Weights of a small GPT-style language model, trained from scratch on English Wikipedia: attention and MLP in parallel.
Each number is 128 + 24 x the weight over its row's rms, rounded and kept within 0 to 255. Layers, rows and columns count from 0. Numbers have three digits each. The size before them is the row's rms in percent of the matrix's.

# layer 3 MLP up, 512x128, rms 0.208, rows 7-113, columns 0-63
084:135155117113122124143158102143116175144135101208111122153128154133157121102152142146147130119137186162106148098116103143133142129104086108137133126145104118085092147125111126154141120145118155
089:118146148170145156118125141130121126155138104155082149133140130098122164181124102179140109118124135123136134135120126094092110143173143106109123166133129138117098110090113170120129172135113132
101:124137104134078101163101116145148146157139134134151163111118125132105112161142134087111131137117137117117155149113090140094115105100096122127118101140155063152160156133119164135151141182153176
087:128119150113116136104128133170094150087102152113107188129156116136104106142112145148127147120135088129147138135158120135163098115117137143142163093082118157118110122176142119123133140110136131
096:103123164091167128162126150083123072130132126180128093064138122134090101106127133120141124144105114117141144126149086114156132122096151143114162154118141149154116136145109145164144101113160138
103:121134151113148117152134127115145132133140128178143159142102112134174100144142149143154143112123118117168138122138102143092126075088068108131117144115120118140139132143127109116115160157118178
093:186120151150153196142156146140127110113137107118144078185134145116116114146138110148125175097168128146141109117115088131113105155143114115090123162128107120068139092160150127133155124150136091
097:134121149106101159098109103128141132156125125098156142124121138148124116143114102129144146165157112133085134128098150138138099158146175137089168140144087170101109126129179114146132150097133136
093:110141175110115147134145073165093094135122099090168126144111107118114120128146124107104143163118158120132140118133107129134142153074101075129152079106119123133143091109119115169100157108126175
098:095121117098184124158166126154138094123155147128147127165136141138102100148140137138125100139106099164090108141083132154118093126120164111141129113153091166123129128120115120137149109087107118
110:152134150142121101105169105133156141133120141105100154114153154142122146136114134112133162070131090168136132104123139106125113094084104116082174097132129134087139140099142161120141109112140132
091:094164076127140106162119102134169109140125130164104111097096176141143110123131109109132110151142131129094160155111165140108126119092149156123152126094106147134125155133138142115140117125119132
102:087130152102177148094134098111123133113125139162126172128115145140127168160185134145132116118109142139145134115167180150116143124066147179097110108091122125128136131100098126115102133135093149
098:135140079164125124118092132136138144137173104123109117156126112141118130141150109146180143129126133119124123132112094150090150137117095111119136100134157091115156098130117163149104136159140131
092:096139162120124120128105147111112101130166111139084126120154127116112167136122104133097092126136114150107122078157135159155142145065164124050139189147141151120117110106105127144131093148132101
093:153150114120136087131124143130158145138109131094116118112118140161124174142116150131106066140149121155093096131142118133158128141115117173155116122153155138148181138125119119118074086126152116
103:136156125120196132162130105146107141166108093154143106098163125099163098150151132147178109146149141111111140127165100154101155106160118182095125150068153127142131138118113133099141092137153152
098:127135109125106159093111060120115161120147117156112121176148139106155169116133131116156117120188078124114170121164144144133161110162175145126149116139143130113120119126125121147141156088097129
112:111116131128109158137124110114115153092130092110159138104162134086163137144150150119124130113129146125118149093155084131131083114149127145127182125141154135100150118133126129118132174161129144
106:089167128138136145149149119144097086176101082080105127119101146140132124132094112107094108139081098128143095130158150114101139109137116123115162094168132118155091142128151143153102159170144122
100:158081109093139110140088104138138115120105099108102151088152142142150109137130168134097181150129124120122132161126120122123110107155112155147121125096129101132101076109096146115150126135138131
106:107207139136150096130125155145158093145116078132110110131120125115143163146096161094110116151146078162102079125086167184137147135171090165134115117140158118098114097107117116140148166116154123
095:151137098097142094097089120155127119131124145108141133062133128109168132118119137129160092125123168172123075108145117104123146122158146084112104143107141144144085101121129137127081135131134082
115:156135114134101175099168129110088110142144160109116133142138099092109089121124162118125144118110106134129166139117151159150124136161146088138173102146116136148133117099121108111086144125119144
095:057147113096164129135129142154129128130152170142130115161139160144152144129137166139170141094118125121155139095112122147131162138129067110098095160170126110133096126125121116158086145115122095
090:155099115123102139122130183116114058113118173117137168124131088150092156110109123091135129100113145092147136120161118138114089157107131127100121139157130120116127132122154103121155101150126158
092:087127118171162123171137105125138144127131133116141138171127124141125099124121141118136151143140117101127151173119122136123125141159103115125111130111139132127126116143115097144133127135101165
110:128150130113167145173114123086181187173128132140112118137114147118142072146158062153115128132128144126125165139122127143143170164125090141085105119140109153118110108131119118127093103118148106
108:125140152120137149134111193118138106093158106153165147154149141144159058132119132121137145101140124099096149093143107157141113150126149121085115147150114146136094115125143085125111085122119155
090:078143141124120121120162157111124149156099138092147168115131123151144105143122142167160122134117123184135167110094143147090103125174136121131110157166103123122138161131149139103139118094113134
106:134118136152143153135125170106141098078121119107154099146110134142159107114140111119203145142116156114151153133150149160149133129112111129116087129123147105166105087172161139142143093107117087
097:122139142121100155135098126115098167175144132134146117107137126107121184147103134095100110109161109149094141134139127111152136114091132080107131166131122160121151157135086117151145134126150124
099:147179129100096149151178098143073122159132151116142110152141115138102126152102140125139101117103096116127118160128130120101091096134101165129148147108134139169139103139174133149110138160126133
094:184133116079137168120112155108107089112045161121133131115139091137088101134162122144137145140099121145127108109113114123103116157141120167128140133109093115168116109157136170100124127144153139
098:134118156100118093151112072109123137138119105088131138100160116129152154129094145113157122153146089142135112123138114120156096128134132113177126159120079148153103106062128139119129120138117123
105:100135128110105135158147103077133118154145140169120153149141121143098084108126142124134123131092123135141145144110117124084085095103129173136108108133128151160147161105122111098113135108153152
110:155125100099101119122104113148164138113181116113140094121144117099131125112107132170124118149120119132134170130157141132135141146131126159110140079095088138090135068108165137168130137098105103
123:090136116109081088121099127166138112114146114145116150144129108113116107127100121178142123149119171145100130101148087137134117104147143114111126125136119185119104171101110150151155196178120153
101:146145111160111129130104157134116120127127106112104127136154125131111157124086150166171121151152153149116112130152157114152124085134128111106134161128107131133125102166177168120148128140105136
104:168125076078193128125131113116151119094125144146134091106108139096136148129150126172165117126177130089126131105130128170127077171100150125108142140082121129125117130149152157122117163100100089
102:133113116097136132110132143117140141110129119123157113118129134152153093107108097107089175154114120171092128173122161155180138170129161138130098164131129121129142073127114097166104144106131100
103:137116120117134159072140178125116139142179099127118129127110108118094119128141141146151137139132183124117133116133145122156139100084127113121149157136100157105069071144107088136126180171101108
086:138135106151128145140072126152167145129129126150121096124062159067139119141112134100157132119178138135141165112136129128098118052088112103105142166167171136108125100118163107141135063147119123
093:150142130103147141126112100143126122104070130139127108117130143140126121133148112120159154108103139094091148171137143154179147126117149102102129088147097122122123168078105100163165130131173124
110:173116157111135146098116190135130095122142171127163146129141121114126108123083157121135134109123111159128120155141096119108075116135091092138148141119160112160154098161107121109107124118130117
097:161135137128096126127122150119102126154151130116110107149124115108140097125152156129124105085121142146114131107109161136111141140112093111103130100096148150138147115123120198102169158050106164
100:144144108108119171114073146154122130140117085164155113159113142153112162141144121137145137097199103121139117135076177143153137125123140124124134118142095129146120132113130162090120128121104143
098:103137151122114124114105105173109115104136099152093134137154132093130153096122152171147164172157156151147151095099081169154105108136104155106130099167113110107125149135142162099150155115105098
095:097116172086126140119117115131086124120141116093134131112152099159118109128138110151125129155105163134117119178158119135132117148145116136156149128159105135102167143147124147130139128133114136
092:108119100153150112139123112106176169149129146137183095137094126126108139138164138170139092090153157105119128094149124109109134129133127133114131139111129168087120087122147181111110144096132183
087:141119172128155139150161111111135103077152141146115156107113132117096120187146164108127155088117118180131117137128160152145104157133170111117143136117158154150093134102124105104135151114100153
087:117150192109121083157122132099137129122111147107153095134097108137157107088119135141089150121134101129120122114115140170162156124113121168094133116129101103119165139118119104084143114125152127
104:118127119130131156139134123135161139107155118111109122171125094147154102108113135143129116132066120184157154133121132128141100160110100161085135117148113154079137131133170112192156113092123113
094:137146151154114169125124144107101126111129116152103169123099150147130142148145096156108150165158101150119142120112079094137132137116138113170123128133146100158113118116113156134125142170071117
096:068138154145122125156120126119148138133126114123104086151118094152084120149118105144152146085146134109119109128129112113158123097149048155115116114157117079168085175137109106173160135112145139
092:156121136083105122122106101096128176160129152132142164134138091119116099132124165133136127151132149107130116188188129110131124132138098165061101167137146148101131156184106096097100137118136158
082:150128127104119132178109125115141125154102124134131123128080109142123156177173137156122150143123126146150157146170167158153113131138151144101101133110126132155160127077129086118119140134103126
107:127138148087132125164113118143105108146090130107137131137078134093106102130110089129098143128093112101116167103163131116135091081066123072076126085118113096128142135119123153177083114087103114
095:111165171121108122167114141080111107111116098150159140107117117117127136129129066124152122106188135114092131116106106114087113155081131131057138120118152102152138155098079122093121127142103175
100:112122098104084171127119142113129146115098150113114106150101157159134102073131092132155163121126137135112171121150176138131105155124093137110120104127074188164128135149159154117117189116108117
100:099165138110120133150116088127105099169166115187149154137088140138144146139109101109135122167102140138148171146108131119162079105110131134136127133152154115136144133135108146139117166166107120
097:082143156138133097128084140135117137122147133169130132115119112132165134153162158151140140127108112120081114094141136149125077110077124101103167099107111134105151153159126173097148133148115163
102:117145140117112150125197136140123119123128139138108145122172130114139119106131156099142089153127085129135156131126089151145152170114124127151093124134146130079147130166114056141129119163137121
110:069125119159148117142133118122114106145153129119104101161069119149096193105116110126126135090143153124096125144137150155150113109173114104147094117129143149089108118109136127145136119150139110
091:125135113119154155122111153130121112167147131139168154074141147161092183113137123173173110097118158138130136124116139141116132089113138119115153130130182133121140157145174107136173084200115078
097:142088139078154127132136118079170129133088127140110143115161095110140116151118173123113127115098113149120121141137126121089119102110157144107176102109129171130094120133076135113111138130099147
090:142122113125169151173116152112176145128105129093161176105134125172138128151155088141102106127138147091137129164116119128132135118167111090127132148141150156163131146115123090135114131157094070
089:130122169118143129155113146112148136125123100099135139118134148081103116150135142131077170155135129119128066111202114119149126178126177143130173145149125151101104104093126128142141096147098110
087:169118099151141139126092160128154140157114114116107116105142136108076138167159128151114124186117141153102152114119142148100129187160122131096137146107138160137120135160141143091115183131106118
096:118119130069102171136134139110135168095102141110128147111117069093102135139163156121099142151104157144107159091151168084139128127102145185135142145121136161107101137145115100129112160159145122
105:138109171098153126171148121097147114134079141123142114137164124105170121142138111155141109112102088101119112121140136147089157142078152131083164130115167170128152136151146084101116133110126166
101:150115124101073113145127115117148110103115110088146156100146084162105128112154175138105086155118091135087115099101132124123179154147150136125152140141100063169126129164162145069119137123154103
097:104165114099090135127162120112106114118135181125103129110143148115158105139099164152096113090151132138081176101108129166113074143159113177125115113098153157148084157164113169116107104139150136
093:104112127130115145154124179150141159138133134102108143120107111144132128149140171141143141138143139147094138166091150149107112126181149146131113098145093095121156092085110122130132102116135161
114:116133073154105125126082125116110129104122171154138113130111117164113142094169164093132115129118141146119165099102132131151121122140107072124124116138146102151131166138134132159117132098124115
099:107156147119089108127126130109113120120107125123099112117143127109115108119102120135132139121100101087088100155112135152129100124176159120163154119133144106156122110095142100150157117108125126
099:153118170103143140085125139113111130073150118105126126136139147156120130111119111138122123131184126130113119105154093131149174123106104113102119107110105121116125076113136116135118132170121097
093:117157118122114127123109098130084070130155129096156134107187103146143123136131160101150147146129101094120150067141161155148168120137086085100157122106111114099104155104154130190104123086125082
111:115142140126137157093126143142094086103174137102125136135130131139117130095214097160169119133144107078101132156081126132097104132115188131115146136175138130125111118153162111141106154071115138
091:141125141131165163151178096129139087140152123115093143117121108118133154115077110131103110088108168140132128131139135168121088100159141159118103164145139131117116154135118152133144118138124116
106:100170133167094163142114131123101126119157126127111130147133141147108136105115118164113181136120114120091119169166155150133124109136127084107136118128122099135104168108115101138130187107148156
124:141122174084163110178106125145180111133142141114136117114108129111112156132162072146111162140107121128139140081148102118123112115105067143068161097106111121125121094139112157152129143130140142
103:131166131116133157136110138156103107128126086185140058157136106136116160131094080110156113138129161148119108089154143130149121141141080089119104105135103098120125108118128172142161116139107091
109:123087144115147149105113147126132157114142133113142116110138127102107111135112112094071154110139169142127162090118140138137126127108118127120133105161116133125127129148137111137137175108100126
090:138137120168111160124117137139146117111130109106133132129152144127112138145132115086107162131149108122106100138119131103085097111110072149105123152143125143133118121142127132135155120145096094
097:117127085148131094136129099090129152114118126173115143120055101118137111085116157123118164148126167126112152127143178142145152100117174162131134160137125174120134113076094117127148160051147144
111:155133136093085138137136129096166108122131095105113118125092099107114168156114104131140147158111131136123057120134147128092111106141137142125120067107132147097143124091139122148178149134105127
117:161132126078152108180131111152176155150146131080123143105122140114122208117146082182160095145081153147117126144125154134115111123132112132126110141106115139119104095127146126143130190134170132
091:096154179114119087127139141122089146053119102108132132166121133121118132129165139145161165131175144186125104150141106147146095135141095113142166102140125133088133140119154145120176127143107126
099:113167171110113118113097149149109136141186150136120113137144133195108145147125109135141134096182139134139149121103107162143125148131114129109111149098105122129130106117163085147115118098129155
090:101154092114126107149167138124110122148110117127112182142123138163156113119113114106168101175165105132116161195090100136114123111137163067151145118146133136141131133131121140160096159170137148
100:098107139088100131096121134151165115146147146088161074140093104150158138126134155140133123141159152127132081143124135180115157107082123101118126116121159137124168097149152116085088122092163148
096:132137123066148139128144155100160118120131145118127143140116141103126107131113120130108158173097144114161095129140118112145126118105150145104119109127127117113102148136129098132180163093083129
097:129135123144143112135132120097146149126167145150089133163140125109156149157147155131107080103104130115139128128170170150161107154140159132130143117129086155133116103088156109102132159107108141
092:115161116104096140126069166091135150133127105117147137120135100160128140108121124146163144147118169153136141137136146135180126127163130103125119151149144118127109095103106170145142153070086157
107:078167158103120152135151172116129158110110138109154116150146147131138136142154151147142134150121122114098134109129109130078151065104105137119161093136135103157162134195139127125094107128131145
100:117109134170111128158145112122135179154145137133124086144137166160087120097126091129150149088161124103113108090139133124143120184130092122101136142162095110103099147146114167149154137153104128
095:063148143096102125150135075131079086155163179122111126089153110145115092118141118109170144133114125159154163121119134138149127104134076136140095181163142124125150100127151096140130139101132140
082:141097152136135108109129129132135122087188115148124141105134117174143103145150162102092158138148116153112112169154143128138062112124129094123170093116131157114114109118141120119141119126112128
103:094114139142126124149143080154165110109105116156151169140095149108131152160144128127147122160138103134117116115176140138090118078146127144124127069115109115081115124122137121137103181137122142
102:107153118118108102154114102129091092150131105125139176142137119195147148124132109139157116113117153100121117142134089151128168142136087135100098147130115060131135164126091144139101112120135194
107:152144113115135123136168169136137132117123185065120155133115144138113133139080131105134147106104129146127113162073140159116111134105139128127110073124112132049121119142171109175145133147123121
107:134142152179145102121103123120179124113143111130090136183065134123135133144096092103135154125152152135114110157109130150115130110150141121156086101140136130122134099109104089143157169125122174
108:151119154130097149114130165111102122139121130141128178148136154156108110158115125146133143162102139139153120168136128137181088123138112133149113126133110094115126139133147176158194120106094081
112:131149127102116114170096144138132105059111131115124109125185117129108166142130123122135106083109116117077127137114153092133110130152138143145143110152101094116113130128119172140145136128137126
097:082163085112135150149135103079118147124094120102137107111101134142098095115135119135160126167137153132125153145158111121154136137181172130140183122123123156100170141100089098176141097148130110
106:126133130120110140140132140130114149128182117174122142149139154173093143142165094084166138108103121129129140153134152122067118138081108106114067116086080107157125116131143124123099168148131122
# layer 3 MLP down (transposed), 512x128, rms 0.201, rows 7-113, columns 0-63
101:134088114123168125168136129081142197152104165123143152115157134143173145080099129145122126130166107138076106129132114132168150100146114149143114137165096127115098118154139178106137153103144115
104:131123110192195153150132149120136154122140110114091126099142133082123147124096126148114107174139112101086141156099133136159127131120152105127091140125126095162068154126148099096161124149128142
116:115138115132105121147153096106180122082143159172160137135154092160135155159140142151125128110144101122153124123169117110142134109135101136114097113133133119159151117153079141087170107113186111
088:099137152082108146101128139137095143106131092165134187124129113104114121181155110123097140141142155091096155106137129137132123150143134090120106109124115161127130113128166152103117091110176129
094:149123115147195107112154091120173105113133126117156116155097155147103114118102165158131115100153111148103111135124146168146181130137115107106128084137122123162132092112119141123155096090105099
099:135123128147091124098112107147125153119156126140137146140125078141126096130153134129139138144151127116122124069140144108146079163153151070129143107135135093170126129103156129119126116130131144
093:144135130125144135167117126103178141124119083136089139121114138152147160158119103180093133132096152087140127090167169161138119128113139113171123112098133131170156141158162118116132101104098147
087:151111127103108115104143120126118160102204111111109173161117154171123134113105147167095142080135165095165122102140122134075091115163077105148103125149125133148127150155145100136126116155114161
098:144104161078112133140139102131134129138194065086125125132114138153111110125138099112132101117101148097140145118132082142111117159101137131156184129128117116129117098108152088116117119119149131
094:154122107099119108117131113108112162130115153166151144113143150101114090119124122086116197123163127174176142132172164113120155117135152116122143102107143142144119127141127141160115137113138159
105:145172144164143128149123178119184149133144163126156112141103135160095152132120170153098132099129121142097110109120152093122108173098118099118115117133100125125098136127160141135104117108137117
087:133129151135138105091134179117122121070161086088152139117110137130100181121123170095131135145090114100188133095124143109116121199159156108123131140113110101132177130127147163131112097146096140
091:141157148199106176077155113137140135149147159133125093141161083092125142155129163130129139116134115107104111108144121123138130122117130151119107160133135122163153142133122169130123136148156163
086:108148147093148142101156132108151126146128146142158123139139145113126107110153159131095126135114166138124105136144152072147127119145121175122087142137104134139127152142123082125144124082096173
087:142159174149100172089137115137146139169133138111137106091087134139099114120097134143130137118143118125126140043092109124153131120086089136150133116140101150092136147111146138147137135069103120
094:107099110158112065119118162168147156181123153154142072107179170152133168163141155156109108133110130131097137100129179137161087120118128166160119123122140126140127143113158113096124127100178105
085:123090130135105124143128158135161088122129126123161157153122133118093131121126113123083137122151136150149127141092186111132122135167130122120103127166155155131116137121134157128103144130103132
081:113098159148117087117126115148153107181086141149125119121164078146149104110114155093106113134102124167143120135108122143135148117116120126142107101122109114124135158172175159159143129144142167
111:134068132126074173123117136124112116091119112152088098131149151082144130139123132102110111139118139095095157090140104132103118164104133123158161091142100133099144149116144102120107177202147087
116:135119130097154164118115146127121116168134129096091112096096151103177154131144113109095113136119088151128126182168123104157114122125131123111193154167137128139101138110115126139126158162125133
087:109126120161080166119167107141085110106135133112133105146123144148137105130134134135129130103119177098177098128144124152099148093158100125156130176145178143198167104076142117107170141134137120
092:111108120157108147042129139105120101103115145130147058113142107110145115093171165074137118114127124098136103142122133129136155141135090104115162102111166168119174103156107143086085137153115158
101:151150126116150110113106131109133154099123185144103089098122139126161121114131129119192151114098153132104133088153145126144156148113184160144095166097135142124072127130136138141140128129142146
104:176139145137131105116116119147139125124115102139163136172110129148132072123172096082115146115139100136133111138091114154143137173156084115151126131132146143123114123076177125127151132137160160
113:128138111108131139164127138186150156101116144106147125154119171180124136057143091142110095111116110189152158124148154140106137105134139143105118153119096121126088121122135099138117124190098132
090:099153127113110107133137179100130139129117081130099139101133109120122141124139124093148128125133151093076071178055116113082135151103132111143119099116080124157100101147107119104114137122130091
083:115115134119080138123138154134152114115146141091151104109128138137153139145107107144163145131130129152123124084122133151125115104115150167133079115157169142119181144105156168098146143131126076
122:137139129153131181146143112110140139127112109151095110105117129122106163106160144155103110126141113112132146141141107131192152124131171106095134112135128138124138152117120133115130108103178091
110:173154148142145158146118147120114134067148153133156198136110105138134137119115114089145145127134124130098085149094111132141125126108086157108105149090075127153116093128179120083126142155147116
107:131151181131108107135163126112097102161072156168146139135079151180142080135113153130130129158142116125126109133117101101121126129132137113108167137092150107120102145155151129110174159117135146
093:116109175144174118147106136098134174155120086134120157113141099140129179107116126125126109094173116133129190125131143096095080108102117163125128106086141161143115150082152115138136141113166112
098:143133099140138141110169128158141121151139127099115071121093128134114125114140119109127119127115183102083117105097170114181165149142098118111130152131158116144150114102090119122130116173143171
098:079166110127142099146125135150146158143100152138130119113138128144163117110097104121104170106153124157159102122093074121134129127126104116129142111121105112131098124094165156131114103114129111
088:135157071112127110074130138172122146148176112133147120147157121112200108109112133110088137178122124153134128122107114128134108120141133096141126131140120146147121114155149162132141162149120117
092:121117141147096129130104126156110154111164089126151115090144094121120164135099136134153117149121148147167107097135130120143120099113112150136149190113085141149131149073124107132107092163125117
109:122114184146117073111136132114088122158143131145112124107112118143063103126138139117132168126133127153118084120103121168099086090132105162123119113143100071115134126131137122138138106091083137
101:081135157144168140125117143129113171142186148151113145107070139078137122104124145128160170186104130112154173117095145124116125156138155121114136110122151093151138166107137142137163130155084116
111:146134110157130136103131098133121130117096183138160141151146150174116102143092155153170154114083163122125104112147093108131138132110115137150181160129115150130143166110129138118130123172121137
110:109102151088137149172126155115125151116132114088138137098144139175110129163106106152169134102163117166125162142167114122142133183148124134096180123111079107120115119118144120136130133117163148
092:113122158135136143099126132161089108098159131114116097091156094098130116133118130093098136106120134102177096116127109139132175127096094175107115139128110108106127157107081122094170114143114157
103:121095136137128124120108157133177144117134129102149114143164114108117116119115137134145137195115147124171121152135134133154141151110182139135101172114116092129113073135093070125160132112066137
118:140109136115137166156164132120094175119180117122136124150159148142135146128130114146125140122123170120151127104124127104151163098135130128154119161103110124176094101132065074137120137141090142
099:105144105160118123128145151098136141185146149139140140168086161115136137119118129154167170153164127144148140141137115165125115104096149159148147123157112104128125093107131105106106135157130124
119:111175107112120109123121137105088086151104126155147145080102197149108133162081128129077178122132139135107114127161134130105137135104120099107083144097159101112105139147106121123107130134147146
095:081103120176131155120158069152147117111128108120135109130086123104103091146123132130130107118118170102084065113105145153141150097124086136147156158112168133119128121105134144168111120097112119
100:185147156168140138123174122135097103150165097117127143154136126105137133115156166114136109124155143128102111144165186121147122136156160161124114132098115126145153100138128125116143146118102087
095:187143160165092135110099129141132133131123159131131121131096151171175130170123102095115093133137098116083110108182134169111149173129082115161108124097126110155141125140164134130131138142151129
097:087059096118145144126138152151126202139129160114162125142121127135146092142150126132129178146133128135165138095153108147157165132143137110126137117127142111133080165135163161123162133138171132
098:094099132113203141112131098097118106116145102158120105130124116123080097120126137116158184170149147120150120149119132106116135154161113161156097145091136140162155154151156165130148130100121090
103:106110099148159128108131121157115135181112125123145125126082090157144167162098148195113078119117168136147122142122149142149140126128161179093118155098119097090148123116142100150130112093134156
102:174089156113157127139125145125141119100132147164104144136083081166104099152136170112131151103129132154174144144121131125153139114139159131134163138143141166158106070108140116115153151162131147
095:143172154127158080149101160099158152162134159087092137097141116148101161122149152102069101154149098122120141139094128173166126121143084144134135165081109162112113148118140105085098113097167090
103:128152132119094162108099086128108110080120133155142123123150069118103108104151119125147166089124130145104143112137093110132139126110110091138127149108085117170138150115152088132072136109113197
100:104131127147173128125132107143139143139165115146082121143087128135152127129113134127153115145140110109165112101134094136143126108103096117098145131137139107119125147129137140105146105122113109
100:126109115144112143138153133146090104092154137093165131154110140161165133083131116129125128151103119116102115097112110098134154131160162112159108099126109126129125113113127133094098129125140098
092:115135110164112113118113128126103156139099128144189123148119094107124137179131117117143124121121134115138101158152148121143086090109094144072096144111187100089160139170103149126137118129165121
101:145141150084135134114085151137155117101148104137158105118090110141117167179120115130142114136101141103120161084170124138131126099107147135112107129160113130149111121092153136097159190133103102
121:120128102141120126137112121095133141141161127139109110169130132144119123144146069118125136105117139130119155117126068161120130185071110116129175109098149117133169135167176142143089147128086134
094:126124164134107167071145164162112118168152152146120123143105114159159143072116157132110123147094111128098106114150138138145117085120115165150120105138126144066132162152140101121113148126138134
091:087142126120137144156121159124142116144118120096150190140140147101119153134134192074099130103117113100122135101136111079125122133134131129130143112146133137134143113148110085193077114144119112
113:133135114131146083141155108131114147111156139217117125123118169140135103117130156132143172147124156143161151106107088159159116110069151136165150123132127157136112121098087125122150162133111121
093:119165133128175116172118142098121161116115149154147148084158098119139110095124096107142167175149125102104121111118155115136140105088130121158111096136116103104119149190111187139120129155113133
094:118112121108161125159126134102126187133167175084144133150133120171128140164141136123139127127142126181117132140144175132127104079129116149136171162087098107151121133091129138101090120123145111
100:108114119099110117115107132116113129112102156151092160094104137184083152147156125120102108163131125142150097134110124091140152130149132152145132092129118119119097144151148109145092098119101148
100:139098158146090117152133120087086131145149099153133126105125115154122163145159116136180134104139135166185109087126141152101183159129135124130168129108145110132083130095086126105093102149144115
106:118165158143147137155106143140098047108134122110157102141130106154087131128150110134152091145107137115139126119099172145092131124123129139086134108142123159121147150147137118133181108120120118
102:158140131091169100128079113119120125117104133138139116124114118114126131111148131109126092165148203110122117150137101090122125156143117109129119128170136138121139126179077122162131144163107122
093:115084125141114104115092099125111088085135128087112093128118152092091133084104145097148131156081081191120097134119143110126138094147124153094106144137145117138122131121118092168161079136127172
096:144130142114128162110106139102161159127127106146114100157154153106068118133165096113103147108107141146127155131118138161083074187152139124147180157178101114088123089132109132119164141124127146
095:147116110067068128107113141108108117116113093157109146150153142119134156095160127135132161142068144131155125149140102150099139083116153133148143126151144137156168169133134158128173123130120098
094:126138101165143161128130109155128094112147121153086161124104118148099116097108152083130128133121146163099138088115092156132154171179129101114105134130093119120102113109148120136099151098127098
084:131170154101181127121143121103112078171155171167123069142117111125131132145099131121098169107132128106141121156129130152116147118154134114137103097119162182071160128125113135139138131108124166
091:125161120133132055120148135129143092139138099127117126114111119135146153079103097123137109097109151084140109142102158105104095130154129131168097160112133127087172112111133137164065116118129129
112:099160092114142119123160183140142157138141098092138138125064153164145122112099119104137117119159119155119159133105132126116138138150191123103115148110155137136150076101171121074093126091071136
099:138109126137131127079153153151126112123141103158130119090123117073138123167094102110138141139095137144116136137119099129102101099108122110145111154106184113129134074107129135092127147147128119
090:122127146135134131160113120180139134121160100159110131141136099117107116129162087091120134094170142113160109074106131148134206140147108134103130146119114146098133118099135109177171120116130138
099:138133126134124154152145136115101118170112111133160143107109132150098147157160140144130127153150106124156112125106175109111142147109146119112092176147132137127131119102088148143167145122108102
084:133115123120164096115144115119120124146137187124128104110141158100116125125118128146112145130068103144122116123089155126145106145142131117177135127145133165116150112153147185142096162133154177
094:140124130094151101140123154115190132097152099096139137179137106086074131134105159125148201152170155181162126169120144130197145122115113098123120096087097097106142157129124126144148097138164145
092:137114129157134163176166101095156110103134113140085146079101115138110167113109099124106113099124118102108073106169126108103131117141160133135120117148106110137146127140106174148135097155139144
099:145114136146152133101111135116122100115128134162162118118143112122129150122133118141088117153112133054146107110113146118127147139146101154136140135101139131113127145151159126145118099160131148
126:138129151092170074186135128161139140114149131116166165144100151130089130107113070136142149118066154113125126077104122104122086114117101122105149122104115121121119106147162122132107143171107163
108:111117101087157084142140128116092112148151097107129131105162125146118143121079151153131125120142136131117141134141150108136137136095130129135148120166102114139172107092094153122082120092122095
096:103161127118081124122113126151133121111100130137118074119154153134140166138174159119145139122109082112149116134119152109142159115138145090079155089106161102128098168099116104149117118094143148
095:118108128107138105167081141102128142105116122092144170160138113126130104093104133127081099111152129111139132126138160113111118128101138084118114147149161135128150140147120131125120149154107142
103:164131155130105109152147124097127140115116117120112127141108181155168123132168152180151151103101142102085115104101146117100142136117129127150156131118125148145124138133128138149103099123113141
087:106104146127144146120096147099149104154144127124131162138139130126192127116146155125094111148148152130140145163111153130131202123117160151134098111120186123079176158124100140140134164125146091
115:140123160137112124120114154121137139164128130150136123114122143099110200124138111165171114109150170107116136142117169092153119081157126118090128137153184123118112140092147112177117159131150108
095:148127101150107135124077111092131142098109148143133127132140143137133152125157113118172178096106106129151122088136075131104124128142121121136135102158121149120135124081073078125143134129119130
100:145160102156133115130099128164099120133165115154125160133108129086145093054114120143137121119129159127126159109112113157111139131107143093130095121151123132116126129139137148102098148177084099
125:120122107100136124184147143104099112131119127124102135130147136166119141106106117109139118135114111124096161186083117143128118078142129059149132111129138124119124104155129108135110132165102176
089:162086134141151104153153144130106135091104112160122184109131142120104087121121131102128117161131136082173160105115124101142111156114137155122146184133154125126091100092139146130168152103126097
109:098158078125140097117112120131123077128132107103114086114116124127131091188117135106164144165118142131137091128090134150131114110181115164162123130134155124111113102138092143114124154103158133
093:169088106108145086147107124081151120112130129154142157123143145091123185117134155125114093120093131138173106125123130145103099151169083127115102105112161066120151121163139092096106151108127155
116:091164085103144119138134113141152123159148147131138094144105111152146175158149150162196088159110107172151150128126145102161112138161105164144118149152126126075127131128109109122148148100140136
101:131121147122135114081113112101164161108104135080135128125089105111126113131151143128135080111116108153121115144146147176148137167087107148112111148096160128127099130124111146130104170126084141
104:162100124125162098100150137100104125146161146135096065159134170144133096121174079102140144128154108102165105152093170070149119121099095120140112086130098112148168118101122116155142110148115111
101:108121135134098158115126083119082128104142160131125129111124139115158163129120135088148114137108114135174159121132118167119145137121086152123070175127153106158116071153137133148100192175119122
097:082091147148147119127140145112112124120121107126138134117147138116155108128157161091094140105107110171118100121099109105103090112162101110121112084129151160091142183120177110117133121138085104
100:135168137150159094113152119122136098126127103124123125135094105130110104148136118117124151166122133168140149108152157157143138165139095126131103152080133157095084113184159087169138139137125157
108:196097173084107170120158074127105106114098125113108139114153146141121135128136098121128194101124150123151169128104111106107115127146136136121157117110136113103158161159137142135131130135149097
102:169108159144122152147106106110117125129112064076184129122102137129127129104127173148110120099117118130110133145139163104168112129182131135113143088135127103136122128160170141142148105139160126
099:108125124110144146096135136129143102132143099113128109115118122117160155143126142093100102137129135117137111126087120127167145102132111153090151094146186101106117155098068139150132110137155168
108:110129135144155102121142104145114146127136164119124092166099126150127114095126140104114165117114088147163082192123160087092103166164145072113090128132082143113154122115131111124141168115119138
094:127149116116146116127155090119148110096098138132089150155132111139159141110129120126145130109147111072120103090102170119156163122159134094118091142098136101083152129152130131149114179154144161
105:082132137105113121129163114121105132154104112147143117065154180144132115144163099138140139141138149146148180101118187117177143108173192139131129123140131136120124162102135145130090142141115103
092:108144106123117114141119149128129127080120185110128107110168122093165094112140126156132104149096105173112141136127102157135125157146133141127128100149114124121089159126090113116089099103103114